Part of a small language model's weights: vocabulary 3760, learned positions.
Each number is 500 + 40 x the weight over its row's rms, rounded and kept within 0 to 999. Layers, rows and columns count from 0. Numbers have three digits each. The size before them is the row's rms in percent of the matrix's.

# down: layer 7 MLP down (transposed), 1536x256, rms 0.0938, rows 1029-1055, columns 0-255
# up: layer 7 MLP up, 1536x256, rms 0.265, rows 1030-1056, columns 0-255
down1029 108:499442527456478489462472527502438504425519416526507579466465493530482575528486477530595453538478411550453466548455533501479478485478476528553488551568548544503547420527521451536527585487504463447469417468541509570540509503479521476507486485532503491462478530518458459542535475536507490554481516500441497468544463476491453448481457515520505466512467446503526516596527555466531513529483477586533484457523505514491460542432520539496442491535457511530524490495553555509458438492430540500595472579521452560545495508486463501464469475574468515439503537486480506578471503491497438458473536441509490444439520544526490526484427439485448502551549515452493484561463563525484497533470534514423514438512579472483542399478438517487509598494462505499518569505531482482554458472427489
up1030 095:470483487482502474502489516565610479504507514526461475487460412564535466474517460479450443436473471546454466533502486500476516523469489457422531424485443399495506531614503495572502584490524467446503568517497541506424543418507505538481515552493538488479488525520535494495438491527503489464478523543569512484543482487508423473497569500491482362528616488503514505552513502484485528525517463530527527558443519495521504423461481540510535537548502487488481511536441540437428483536495447489521492467495489530500496498492548521477439458453542548508520470382455555496529465521443502508454503491541509346482531515520530472526500508510501500480492509455457567425481466464444479478496465514479529495495468567574517535529542461493479565455500474484480469508484476484449611477481542
down1030 098:536565465498498535496552560466535499522432523479543535537445557495496501506448522503459475556534498531471502471500508483519527559490531482535474473558527548520538483497389503426535424471539535533405467582550478510545470514517463476563569496468461527493445488487475477500459519435512435539537459530555494547447538553473527514506565474546452613439413534551540469469448480497527507695431439535469489498497541513395495500486512505425448522491529464500507535447535487509540474502520470487470494488455436535518481486497505456509501554563467502482455504549463534509501554491498484496517452452462503538470489508540568510529439436479481516474499453544475487526543566501538542506528483488431467502519481579464505497541417516486479539531456470474529497407473486500531489532440519
up1031 096:461504523464567563489519516469461494558501520450534456500560553478517474548502440543494515535549454554525534445496551506579559566481499481497524519524480489502498490507472495507487462534451490479505509483484476529465489482508483515519584524451530529502591508445440520476442510546499496512515477486560517501562542475507568529588536506484536489428498463490545529460465516479515464528519411502498537459449476433520425560500505535509511496482481549525475532464505497495476575509537527489483459504472449504466640546503556611568466466505439443421532546444416553449377495421559462453527610567492484437499535530469501449447473483505538501490448455541483490452462479483546547520477513526492521457603445507457490489517489512487514561519544496518495468475476481538421533474493567
down1031 096:530574469520490493560558521539500519486464463532480573577509479540508445510473540498444467544480473528496505502510519519414523498470490445487513476537554560484441601511484498549531517539532516529443550559541525517493478567560491505425478395504445503490511438493541504462521533491535585448445478503481429525529499518544467535515465476500531478500509546515529471562567500509561547494540473436503477518469505477487502499441450481505479546416508496397533444529522464511470473453454469491527495451477481525478395405516472424496511518526529515531494466527523510524539473528484458551535516484541459541590515437512472497579464520461457539561468490519514561588489548520414556458485518520440573560493538484482489459593506483422524530531476572474555529459433543494509507579495491
up1032 099:460457540481412558515453528530494507494453509490469547516602447434527512550564536564525446453494527485482504556480601472493540450530452501502467487386535531498526518480513465471498502517481559450492477555475486460501460521467469489499502539516441491537494559503510522460512431511447558538516465552571501501445455565483492478500438510466562506537507520537464499520544481513502475498489504480501477563490515541555388477531457462569556508448513484469510464594504564461449484575520480441562461542608500475487525494515460460543514466526538479499427522499484502491501539503451471460539450481484433469459515581526505499491478551507468558533537452478429469579473514527442425539498541469521500512502449463507534573588501431569481465525428498481499487457487494428459499555532419
down1032 100:502444539585587485510519474534581503531446526509566540491503511559498604455485574431483566507513507508442414536454478478520541548516533512476510526509530472485505448580468469513505499519487441568517530579552514446458528513523480491525492458459457571506476530452455590480513522579501484477478428526491557494514465484513481524486553459478520555486450485513560557455454511499473508518517514535487524451564468532542491540472464537431528549551431584532501462467524486521535492450492430536500537512496518572498525438473492474557521561457600502465506538485495528519472487512452514484537446503491499513501481437542541457471480405504490549536440492544539499501575542531479498470505534477475501506468555574505518478473473603481505457483586510449439377528525476485517443517459558
up1033 092:495553463563485512568607454522519472578566521436512420522498526498502512513515547519539458513444535484551520465511499520498525513486482437456481539510551530531520468408500522473434500543504502527525472501506446605467519493522533515502476456514493468509599535531480540461471487486426484460541493543448502521439468515528488441637497505403542500564398514454421519511491515592545521497478500458479555471465537568430532551571506533504520537520517494464549454521544508547540473536469528495441464451473527476469461460461529534489492561493395483500490526466441457514507505616495493423474456551492497545522463468527484523496554563544534490510440476545483433504499465536461491512417530540500484533491543512466547525524499424478464568493509507496482492521456485467499523534525565
down1033 093:518494451463443500463416567482478617484479513493491529497514455524500496541444418488501522528480493488492503520521504451464472548473487469511537491506549437481493478507501502529523544439563476535530440498479548504487438496485503467550508501487549498529441487461475478509600518469472523501500541451541557512548517457576486480466479466485512511447513589591594455405553494427496466491455603603507495549479476475536483439508460514452509529452513468489474571528473472474542529514439519469494475520528508511438481501535533449484543491527485491442427570506560545470494551432453505485559514420494418473507512470529496571488480376501531470540536546538472533550478542492494551500455464479490466488417430450514405529468518528548519473486516531524611458501488470504526511528501468
up1034 102:531470502499485526444491496504493494529514558526493533513498536530471418530489515536522490516495487669472484464533497419495473555451563452547462432452452497508473482551625518544424535477537548454528500519517461525547493511495452429517569532489476443476520461480435446552531495480515458464528520517511496508524457547571476520431494545529523484488529530467471493503551504500444488535450580506429471504491490509487505562546521513514455494492494429499501509481486496541503426458480437564456576455472483474511493394531383506529573505463471397566463528491507570537506485469557506485495569535452536457504502496475498491483515397519447428520486492591482513529486514482463486433454547500520547529459446555496494498528458541500455462519479536515491452473520476434511537420494504
down1034 104:524505456510470529455463429570488543504502499432447498472453546482485533531490487511518513525459457497551516572382480503546481482476593532486483538515413448455476530506502476535520537446466468487461557489475483505536499522516461485556497498479505456489471494491545485579429489464564500519469500520515497512528412514502537465457510413511480498464516475549453506471543462477533465527536494431538410556520495521562594510550510423523536590482511496501464562473552538529555498584505465464528479500536447509466467424551530502531545506532545524504398467441475465569454556564517488575484493483540528500446533521498499471484434537560478452536478467508538494495509519546507574481569503464504508464410518511534477522422492512485517487426485492480451459473457449600428434524421495
up1035 100:543549513489493536505435459475441423498497501469516499478515490518537515492529505447427487478475519502498468498497536512457472537470540511501495500481518540545447519433477522464546510509548543531451472512446501526484497499431469441485541472456518449479436506440518500377472488528543503605472507553485562539531446517599519542381458529549511520512540531472537457490490496471552511503479515464572475451460479530474502459521540503533521517572504519501546469546559524541543455480473526477450506465484508562510512495525436474414441535436468474512488502464435429425416589452498454493557533550447452506536450514491475447423466547567507583437506535527510472531527510518472513470482500487426483544559531434467502536463501586593470482510408493538487520503513542446495491563536428
down1035 100:497519441397475518525523514478455454471539480412534492577554470488520551440482483490541524465480513439459547460467446587437478463459477502523521520490512561474503446512472471526471531567457526504535494503573493510546536499497559477411518530467533569477527606488466507510486543513530469536548530470539514470478488420551496425491484486554468470523511531497518375543442557512473572471589504475505516428445544478541492520457536521535506516502543528491490500457475571520487590476480485536517506531454490521485532494471520494496497471511437485516526499524555472537525495515483532457498475500491473546478541572492505423562541511505492578506527485558500409540465506458510531628505574513449473477471448495458498539549451479433525546460574540517467511564526459456577493588490479
up1036 094:507432452459546488514513482455466465473407451603488481494451503531462555566519428523503477474534518538503528526431538446487475445485507545498522564547519536395478489469445542474507576448454388468486495444546541474526455514509507453551479493485518531478454468505485489469474425530518513456492377597480557475555476542518507490547539559462531431487468452533525571532523502482544498600475507543455491531474491426534540491516541548517505484510495487551434499549454431517579507502487507470515522486535529420521513518438449438491540543502561485471529498501493469496471445474477536496468455500527522554532472464557473522442509453447470532484472491476502538522548480568428513415552433469471481479479437425438530512548463488536558519499469473507508524511456480461521533438511481
down1036 104:552429471542556454515532497516513499451432567473537496499454548544537525505476466487474465521523497513488477503401537524540481423497522514495518497551499463424506491531505523449494420527496491469528597552422470508430526475499529457592492493508520546523511520485500464538536489450505520508528532497483557472446449471524523530516464512510421433502567544418508589469514577501446497613403525539484508469484532520455435470455540515557552455459536584477445472484542483557571531502530459481498439466441473469549573445534489501505503581548482583463589547552475464470447491485493534514497488531496527569476516561512561527491504545467518517515463548535422488496475482526471521523528448508501557499532500432520463521507586440528501567534525507525517512494502506460477437486427483
up1037 102:482507552533503471431527470459507537565535483490517439509507436424474478515524543490446481505431458537420534518465479511415563491573491372610525387521500545478522439505443506542507509498501432539466545458516521499464486512456445509423496484472591441520543435508477485468497469499559475506480482560532500555543511507513603530496439514458446589455498477560488497494556500506505456515493503520568468478533464557501452492502398522528394529529539470483486594501487540537515478483532492489462546489514503505465493517509548541508548605504546468514501515470465601527471531476532534410506453529516485525534473422575535468542483506530485489520519529490481488475535535519585513495520470475475515494466514492483482445506532506488475523442506445489522422475523519434497546470487467
down1037 110:417516482536439501562555540466541491468419451526470520482480463519465469469499512465501452510490494422472486454527478572568568529499507519509553472548493507471427431433474532489583500520545590460528449536472553499465451566484502526501480509495549455526579533546479507456492422453518527547519531436544428475479560556506532530524542603485529542506520545492543424446424475452483497498489517518517507468509512482532447490518534515537500491446521474475537524494421563479478464504473495487433469437464479454484565452471465573478602517487535562612514485531460531517519514520500420424497515545544521551523516494522453553518482495538526497548523454418512468448486495426504509456481443435508430491520493518532482485493501485461501513420458465554499532481536492450531442542430513
up1038 093:542562445425516432558492533456468522511503477454456469545495503544520493491482446435481535442499473462497539522527479538531466416597543389461573512464497534521470579552493481514561448532531551497489462573547497494473525497471506477555456536507454505581535486585531541542475569463467572515368540471505511503567575456480509429479519516477527475553493504468498506508483504533484523504506457516523483538482499538386555417520552529477542533506494433494455515505517549512481511469517456470488467584564594486573497501482502504473549541496523484501519436479493538514428502459438488429495499494567512470462443457543483487488534548521476559549441460481468516426499515513486501610496488529534504487427499477525541556507480474503501496508539427481494532530472549483539453459482527
down1038 097:556535531503470480463469491496591469482543429528535538496459511539560497452582556483531549510452555484592547499434516456444570551541527533607437503528452454508500443478496521482478546523556454512532522494471549549461495566514481508479480500473495485421413493386513520461495441492509468478580491517481533434385471538536491480502469474513517543447478488587524538485507500445458495576518504480443478478506481544514547511407461492459537472485494499439563508494541480492443446563503522436562502437506469508405521524505497527460513494437435481541562522510483513473533492551539523498432521475480523500555463493505453439510463412506468474455487493470484459530482521521514478444532473458509516539492494497456484480482567475515497531496486560461531501470490478513498618513583430
up1039 096:481553464478508570546563573492489456587510531490521440494487551483494572511449528520538573481457535442531492529518470488563481519466469525487528421443531468476530520487528477499483530489521512506485427487520517538563455524515463443495487468432545523533494515513473504494497542541545568485455543497503518540516509473537484473570549455486444491451397576496491475519512496507485581494508458510528493473527477539532497511495506512549497533560524579552511457411513503504593482473589441539488594495416442492473491481396494472513508513617566553529500508460511564543508518469502466411478515470481472514494540569486467511484404470499489594467504504450563478484479480515560506450410547532456450544475503495532528473449431552524481466460489480510545568486534546515563454449502478
down1039 089:542528528459475520524439572487530534555512452488509447443476440497501464484456509487467438580475418548500566431477521479435581541524521549536511543512514512493417432498495429528544506534511519503475457504539488456459502517453524522470514482558474522559513467605580498460521474520465535473486445448506542461511475533494521480522458502521547591498481425610448443563520471551483508528542562459492521516497483476558439491475446474532464472451525458515531494590474548510503496551518519527488515505520522470532510522529531517471485570524510488534421517482545468441475506484542587497480495511533429492488527443527460466486486538442485502516477496548500481577500494437489487485518443478476433500500511563482409489531473480410523596547625574553476499536546476530470498546533455
up1040 102:528542504385483458515497542485531553474455482529547503562498611501453453525476484559542526511561514570484489457497491553457450486538475487527552562463493436444548388612523486505466475467519482437531594448558471529527544504515553476464461506510566499511467474448436520511516504525505442552535527498464478434491537491466551541473537447497458530553520544536517466421480456520506597491429495491514445513522534478471493457518503508539491505484482511546480495454580483422534570471470450505564488456523432505545555454503569474542501443546519510493413553471511523536485559480477493506500529515502551494497427528489527426468487487527441464483505468420515557438495536484414522454487570553494394482454546496498550486495499533521531465526463491476471508494479438489491486527482512
down1040 101:459521494481495554465480486554509466571514476539533502520560431466532587487457489493487469531523479510531456499501458502440471481448526467410476510512562533556546519509486441511533522476546466441489521517438506489580496497502573472464499497416484523434527528547545527544497477496567439547502538509532471478491538445479524490501504510496493495388503476553417538509505486495524484549549455425484500474514467439459514453541543511511478459462494488486528497547501628465429522505521481511532527585511529513507493497536482546529541536498490414458511534463430476468513498461517476493472493536439576505561544482552554566460502577547408477399526578523552524455500479543491569551533456547464492459504464542540450419554482457485487482459573541445516497554499538503481488591552562
up1041 098:468496437536448465471576536486533527529473480543553461529506518447455489469506467447436467427564506492472597523547515500447490528518509496453544514460456521512535525533454447500505408588521577431478544521460505550583498512488434509500527465437521461494417470516439449535533490483469554543554489498469496460467544456447469510467473548503515419494535482512510513539521415498516488498465504509549510563540459486528515519481419454552505508472456546468516459497431496482480535591532522512451559609490450521493603480481489439423487521458543515460458514546493500431412532499438525527481501456488510560516476496488540551517437526550481484533490444571411482473577463452506472489529515482461450460478498504524540516471523509622480538524468517485522461498507507496507505425539480
down1041 102:565524597536525430558579512525473505505456521481487475523570490470471500572461502482569463488511439477548409542516515528557475500473566494510482568528409505531502482463471544485547467432509500576532483526456526518501530491512529538519480445448442460520462441452493568512531510573514507524524517539566475487519490531449507526456566513513459514529487525543441467506472585538485452425502526532469440495493523503509506470441480575479492410474500525507516491500538460515497513505554369374535429487491497468477566468535511510522508467551476492455518543510501534445517432530571511462488477514500509449459480439460478512459493505501472534508551501493545514563510495434493492386526532502518416437530456534512453541527491479499503444570487485437487447569501505520503406572488491
up1042 105:448518467414468443543502501455547547489541472493446484466493534455449449558513516449432445521442499461553491511520458529507533575395501461498539517478564477512420484524501478440480514387433512507536484489529496509567543506511494491477469502506523532582523488493466480507449523566531520549566541537536463497475479472499501481465502534497546508546446474541489520563504512483493524496464447526546479477452521508477481383467446531562566507506474585561462501499522523506531514574480515463538476535474446460522444555498543513523493519494569532449558568441545524490532496524496522509482463432556518427465495491409606525454546507448547528483489527385479494543549548460481571511513490522456508449465496561439521482468520549570471473438468456489455511499548490503458439472433503
down1042 108:505464563597550476468611551483514513501516490519500487602561429496491471430458473535505474476520454425582504619485579481519484529542428467535464545497466534532443518594490435453483447497440557435503524517498426481516464490412496457540459470517504483538624481529449540561402532521517554501475532532477463479466465502505538502493485509540460533514434501554466527525468428503507459484519505490493554528470459477508514529502464546487512501542477465470546510535531520495535522473505495420490477511483554489524523541529521524481510486536517401477447480547477528451534553496563556520468484457490509474507530529517432496516491456445603504465506490520544497507505538475515502528424465541461548502534455483452408490471489502475442552424522549528544516493432511519482511556489545
up1043 097:448474444495490479538559449545500516502493483457508482466572445527540516520439441473527537550522455443537497565475469516477473483445481460555521534508485480456529480499438420458529522490495504503552475476589525514450553502473472525473480477431454554506509424465491443487490570481478529497475456558534509428564443498507497491465526466529512538465515482524528486496535508460510508475520431530481476492487525530536525409500536454446498440429444460503480489458482467568496409502561459474496494539493496520507509486513481621514524438535507501521477473496528475492557450560582471442481547498596563500468542580474440455436517530612523467564499509515503528516513460495479540543541395428533530526468625510468464596586488482561533491523514534453509520449511478515505528469471508
down1043 103:450533524498514478529450544461541496543460531546530526545468515432520541495446468483485481466491521611473500478498493478484557510511477591422464449504595457492479530489443516480489523494506439514418515506473523433518493520583428514559505624507495459544542541559524480489554465485566463438482479532533534443498505509473461530462477556447505564588466513465542483475493552552422473486514548478481468498545472454478371483507476494562564503529567572505503441491504522481493449481480529525534506430500469501497495473543491491468411487493451514571431518526496544444583531520495518576553489478469468491523509528539525522597536515456436506472471453508485530525514508533492413471518518536474452483577504517498483531519524487513511447562570591541527526517475480521441549464482535
up1044 095:397490468471410534505509532476469532454517534442510548517465510501560424491530438532495567570478524518464451513501484496485559495527504529513491440506527562529514434485458517509585579433427544460549477573521481491497527486538541582564438495484450494479531440520499421519422573526467559426428492426513436468489484570483512528590475539447431544509438471450521475493510500551553491427498497406517505504503513563478599531455511548504489462466510477538480501476444503486573441512495542514490551588518512487484472539483491524539480468485408522539500504497513448501504522460561486504562544525468519469497474541494534557529495493507521528477506493546499419480516481511480528560484513472545544453499482439571452598496438482490523539522557484528527481490542450496472532535506465
down1044 093:550530503524483492432503475562516446551483444581496439491521482499452553527445506511436492453535400504548519497490520477549435450428485542507470514472426519490495603442510497586421458523552527587477492461426516486500520487496508479452528495535481557479460510501468519492545495504502519558605553559466543490490504509511526438485535523495520482551537529587467511520470452519444454458499481547536557476465515446498450483544552571542545498577540493468492558516497497500461550458482478491448551434526438515471478523528514518369564456482521432515471511514512546520549558517465489565406480438461472539509534496533459469500507482504545475527477506456551617508429530500500507419505529488483532499520483573538537487495449517488461454485494514517504547526487497563595484505507518
up1045 108:551505502484528438462481544540487507501515563439495551517509511479493505464546479351490474402511567519508500467455491514449479537484528514520470538440486529553418503506549426502472529422368562475334517466511493500475532526522490553469449540503569514573465478504480423485526555503393517541472486499523470525493531515576466494487520426513465504444489432444495497479452467496492524527586525459566543540531497519509494460470494463469505547554432544561481520441451520520464505548533514488499486517554490573463478517499521502585541506508457516448493541435535513498537487448422500503450485503469545477530505556441535502491489445488505498519492522608526498521517495505523528535476531438480452432466469546499519509488459518506509525523510469500448454468530516550488429482552511
down1045 109:507474514565471518439457580501514572550528462487502474454570587600529461415444505569472527477503529511473467515430446434485480468526517517523486596569534522474466491558500555510576508504490553491491461499548483420504497553518486495526502489525465459483497570493433509474485617492499487524485508517538463529501512515479468548463437442491560546522539489523458540463516482459461474527564522435565461460520517532475467406466509574503568558475527479525484476474479525513449497446438531550499548555462472472550500499472481445462447483548442544468418458503491515524436529477508471417517458502462488534515524530517562521449400538460536477533502488544520621496489541486503529472501382526494426509554515497492502531540497455490496525487516464497465549453496523487542521508489440
up1046 103:562511576509459399499571521576497471517478533442511572472536511528575473533495515462556529505418424494511459494505533590509547476502520480441463526507511517490514504493448551493532483513540482503509477489600510533506502508570505438473532543523511534486472513452475457492476452532499483481474451489480486428592491393571514526475499518545473472544424481555528458502482425520476520519476562565496511499477470539555424455466478548463451484487521468457535569476577507437533516496416416494537502545441556542462484516505478522568539465525538490459451529512543497468511472477413515547469592543524576459455512529537535470531475417490534512532436481514502531520462455471498513607539545492550466550494429522498574498474478480515480431515530464472475501545535483521497524523526557
down1046 103:462459470464467466478571472461572532531453496522593457465444505516418492499502446461503500482511493513538587508454507486473476564559484505537486447508456536447565470522491454473530513562490454571480560484481436489486470442539513505488546481473487440548524505549527527576516518492548499477551575543568549555463546568522503456495476560496555500510493501537608557550512589526489433496520509432480525490483450458495458467495507436520532446466499516513508480428439521519465552529442481462529466494557492479505490499538576496570527486555578543564471508507467493468506480445529526512489426527489459417517487446532497589477485537512478486531529527469542500537435521523570468563494446512514494491517506533483522416446522489449406562470567572524502528455536558525466475537429501
up1047 104:485535591500464500523567533485474485557447430455524435538523563495475512482450465481579450464442510458488531461480477542524497441424451504523530520493550456540492595518547525536631507487541538531461511527472538469536462473452437491574530430489464502547507503560481477444525443514498446486490532478442527522522550518491480479508546440527491518531469503474476521452511452436532458506531496461501478527467459513488419565450547463465502480510539415502425525521483419479486499470528544472555500480534568485483497470527495495515444449456482510489461504484524477476458530436509492491483499505575517515511582422531511432499449519509439385542431486532411488468495522502461478496512536528410443441519533515594472473539510548501515445570490534492505540502565599473469486510498537
down1047 108:569495474497573488471438561557501514522570483497541467496549461395507497517477562533505555546501526494533445559473514488545537475471463424437470543500475606486523474544482524481405537483555486505411503450578541455454516454480509519415491551511520419500512487509475518497482441417550599475535563545538512537497506529528519464491459511485439532530513464555467474498454508469457568566547483531449504491537554508509519457522478481477472454493476558529436457521502473514534513503542507496487507488523588504510549548533539481491472503555448447474566518552518474489496524522483535488509472506511447475557477513522476483465446511496478546493493489561498422504442503478485523459552450469506464570513458382519549527525504452491468544372440448520552502477429480587529521543474494
up1048 109:530456564523476558474561503613546449566531540517533475575528540591522423498493482490508548525533501501538494531587479540479512468477457493495449444541538493460449468528526517465490491454480539509538460523458447501529486466471481551489483536469497472496512466464481478525476491516518548567500518536474472482499505512519539445511511500510552505483508518525505462550557505494527452591486492522462519520486508469419423452526519560559494539469477460529584453445489469563566492496409487499544422496434528461576516531529532514525452516486499510470491545481458504425537589465587594438578516481488514501518549488508455524495402433537524467498469444417466547493564560521425489480426516508498520475420437457524481388505474502451516486488473493494523546495465521502495486498437423
down1048 114:550521527509523473467430446445521562504468539503496490494480471488522420524412543484474593439485474477496477523591485559501409549498510508554535500451493457475496589479528480544520459508430534564461475475456611486517495547584492548563487486556504474553470495500447480546454486479486553525541544454497466484466415520478509474502485548489518507488529514471560522467491461496451494395504520473443539520512496509489509572529480467458541494521554571497533420519475549482491553486483543500486499520499427469541483500557529486531425517590437455550535481492563481468513529446523500469496546484492508525460546534536477443479460480465543468498507446524528535440490479478563511400578430506509417533490553461485465470492485462505521510511427438544518494515561531475539404434434523
up1049 102:462458478459518512563497488498450499544532521484464512537441479542487467587484498456461547494484524540515464503537465495457463494545491480579483439572492521523502505454493500567570451506471529531549481458561574562465465497527444482510511524487525484452533513550544498515512544494515456488407508422507461495507491487532557539545522532546491488497471408455517447535518553459484573473546499475430485558424442501561574484413464467513500474432511475502499507496492488455429601438524542464454550470522470526605483512467506508494475485516475453481482479515583483489507516500463487546543464449543433494398496504483388527510566555539500449534507497474535475582486521469401545454491494528473549546506496478462500545523531526427503578500486452467547525517482505473485463429520398
down1049 101:480442475489488514406517529556533528515516455495555503476579538435459565515527521554507493524503497439549483540518501478490543506526486470546437576486524464520466491530574494422487492469533480461547502525511373515514508510457536526416496500581522519540484441497538545478495525532509543476533495478480446437439467528468435553488530436531558528478497513484459562405467565489456563499476486481512510487547517477479479457507500558477522490490554591465464449497480529598460543477494455485482494506479497495492550474534451454474411499479510597534495523524435506511529514445505586492528469502489478454564478516499585499499465497506494531390567469559475526460458505467546462567449448559528543496510464588476442501468511508513458531449451548466444444511500448541421505547493551
up1050 101:523464460537523453481507490458453445497539507557500498502457488525452523562490511511548444531465533439467532483470517531521485484515473564521489512506535532483488461486457457452489400484572516451502502492501455537557444534525469545559475529514467463512342464528488471477482516499445530552463453564542544508483430451604487539462480525398482495505477513518474493419436536535528499492526586605470416458505501498490523451463491508534537524480487529480436508527471611537545458461513532529452456516487467460472539493521445473509524554447514511526470487541531456509532406476524452395405527499515465501509480446530538496492456540466528520415425447544455557441466460513464486482446536503518528529547456465513536473534500492474593515510525468470519516459517540441538535513482516
down1050 099:495476466480522498466442466565431575515515508480522576581518534461503553494544438500491485510520486469475496462556441461503577506482502509525483486520491578526458494522425482500484533499479501484472541501480442466435580456579471596460503514517591476415490544520497473521545550466518529533523472535405537457497538524556507492494569561448472483486497614534486459517563572561473497570531481501484541558498483467375469505526450454530468551489515430490509583530551488571526475511528493512484486561521531496547491511523493614487482532461519499482458530511506466476531418529439443438434497502433485525477420476523519472540490520501523482584468480477466529522546463491471543502503458563495469472550478476481483418478572487495517538560485504507518455522465536523549505454455545
up1051 093:406480420515528446537521439472529576485470469467569494492545440481519539451478553576506482515512491540489501511580470449471579490572451523491484570507556504485520516544410475552486553482507426557470508551486467464484543520490412531520491440513488587506537502494434485563519535459464455513484493442496431467515501458557506429474483433457470524609556477599450566491515475429512516559561496430523475462556480522467453478516491509547498446505540534510532500538500458565472522472475534513510536441505422541483534474492559511517504531549497486487483519527503486556551479519423526454470566474492533522530547529475495517454501485537491494405489478474478516466453458503429517575518491581501556460511481488437565467481525539490468529411470481422551503486503454527483523514520497
down1051 104:459538494508437522536481500433514504507491486513445540478500573432508412411452539513479449571534498538493582550493460515575559457476471494486527478513546471569547434452547516444471535521551482492608559477476507521497470477512514435476461566578519476535502522513548507467537501397616442482571530494458583486508470503469464466526472534537598450501401561530536523495527528485512523491496516548502542517487591465530514531459436438488520498437530518370434498465490510549496549525481447472434512503469432535529522517444513513465494471508463543481514491529493537456524502429426465469460517531474566529543478453533551463506503547535471493510449472521502521475539483470506516490484479408443527472475543474507521453519458496464537502484501531467477525505494489525522555490478571
up1052 100:601522453510526495509444481488565518465545511457518488532442544452572523485466432541507492467454444492526492537528476503458487512441488551484521474550479459489527561456488503535541450473469484560511451481423501502524563509440528481515524432508584514514482502454467499478443452427511505509486540492539552583417457479564493456546549511527466481478482522473500429548409558484533582544532492538473488480451516487520527543498534543479497525460585529520523497601529556482404482454487511443488511532448455553448505472518518513476441514491472455522499509464543493475472471519453441481495501476561456481566508444543437507450492492493406460393515474509511585554543524455479517504478509488417479516474508513545535461521579500476467502498475501534487364577469478495487566516464538
down1052 102:535469447491511567550438437528502562548517475545475507495516487504477437523457578481519503533491518470513530500546453468544494554469498454491508538490574455508404500489558482573526374427555512409483512566578477467432535475471510512514492498514494544499518434555531513529443451559425513466492479458433536536486503477561462535547528448472555549490477449466500523472448466441450506543489480500463427559540488496608495492603554513538486505511484456517467528474542491538463498528525499473488402484541539566487523536534484551528503429527537504546477472507408469528501470470505532507551508448560457538531486565457561546499547422540568436504486455516487479476538493464499511484533470468465484488523567477521500521507433510497552498526519558505477576537521573519478525433489514
up1053 108:531532511515443516531511536562474558488505577500477510592495442479469436488553512517567564597474458481454468514535539491450498483531518505508519552466470500489480447459505457501496558436484520442510506493500494458527479565537456601498483452476481470534547533514480498576525529475484507543482441503502446530604511460486470465471509417465550458464494453405495535549447502478569491564526501515518531535452537453408468427489445525519442514495571479508519543466487497585474490509610525504530464436497534501454552503524458493554475447495544483501441611549476542534483503485485505507494485476492517518414435478455460532477474517553431563438515532534564526502536519505486463548497525535493434474547461496520501478545413438509495521479502512446464531526532555412520447568505496
down1053 109:508447542483502532488512480491480474513528518527504506457509540484476488601443559511427557419479520518506532473559417479551551520529498536558470569554491541488564550550426514480481448582512532462469432500492489507491420489517525492494558491481524445524502544496510519564475420523505464456547565585524483472483467529492529439508563541508414512425486550517516519547524530581452488481583436445522537434571437528510504414423415544601494526588598467454503505510514446505484430499519498494461520483496507500488465473511480445485442453485488452405514520534474514481495519535536535486477567531504512576500486451530478498469530522444522502473475516532520548540513475507468483505540402467522509493472528527480564495578503523466518551487480457537523522559514562502525534454505501
up1054 098:464544547503524499509531523511579507490548493436493567433440500426436428483563489499463480496554514498510534553528497486511495449481376477458485533450523578515477506480526437597483429534498534462554515458462515579529510450448520493471446471499520487562540469505555523509606429529488489532510482507542489453475506482532463443533534577514522453535489496470507576470507439518447522475471454500500463497465479502497469515538411439514496509567482495557501495446491507470530543533446483497503590399439470480490483502552581492552480428482445519497508510524540477522505448524436496460547535505542458496557492551557419490508487420466559461518521518489584480535491483558502507490455554550455498488480493435490501527516495457468460558457510465496520500578490568526448474406510551
down1054 102:586443441493482530560425419574509510471549499536443457573515484498522543528528507485539484489513436544471488469507471452523451468532570468502533526493503481508512518474553513506447422547539470447531568446490469498479551511488508473536551481511472446410492466534513540498607484509527525537521493482534511525494519523557510463497522496474516573485498485531521524392522545439452468484581508427473498596542526467476504492515545484470510478436485479485434511526473486463459464468463478543500511513515509568531415493437483432520503474547533425464459534481456532418485417453489595508508451503439490469479536479502551599503523523498415541488553553510443536548504523554463505458497507469498559493514533522444510553456533433585546457539509492473455435463555534451485522546465477
up1055 101:484462469450519485550487498512525476526516485449537438475530559495539533555486520516495502416511433533504490371468586477529558527443512472553481574509452573412504536570472523497479489445434535549514512491518479500478510476449549513518461448480500535511521518429526446478456484471472562509507442506530495475551495523494506506457516530522480544502439489537502506545495504478477493475473482522454476465509481432466474491502498496527482518517493506479539475483474514532512557469498305440481514503429520548529602445517513512577481424508491515459489497518485435573453529408519550484455519519455492452508534505535428543522491497444524497492508426472614489546516469493474407502428478518530478554493519515507540508495486486485485437522515580507503506496482444514513457556641474
down1055 070:480567598461480520509451548463466483492478387552464462542508536484534461458448462503520491479531554497507530576484460493512497502526497437472494467488517458573489497494538443578532495518523460488449502514545495491517510513502479473470565443580530544456511464573497459522505480516524521523474453507533605447473533507470453477520479497512495441465508554515461539456516471469440525362474513443530455511464568569524594500538456391483478516431501522469511511589532455525510497511531560518515492533482518475416528523449503508443471549486478468529505503493527552470559534496536462518538518504542520457480468571438546469576533554535474498431452545509430525502487523514443516476481567511431602464577499485487466468489475528571501500444487454506519517432578549514499489441480504
up1056 095:508518478541511476517572495487489501514556572554512487528462547449496467459501516494554566509475509533511504486523647522450508453489456444467504495464542545488533533554469490544484465487460439457465513477550512554475518589495442491437504502460580493461485496465536549482450499465487519497475464517397519457616568484559504494508516490467469434472488449458478486563513458485494549500464498484518562529506471501544495429550454423460471563533527578579603543456515482475520484588555537603463531586516561485550523492453509484506430470544502482517554471500499541588421521514504520489481480526534530461530526582499473472473486514502535474533483523471520536477469478526457511543528522534489559536474432503512556474542542503510502557475522428515506499492515587481520590495553505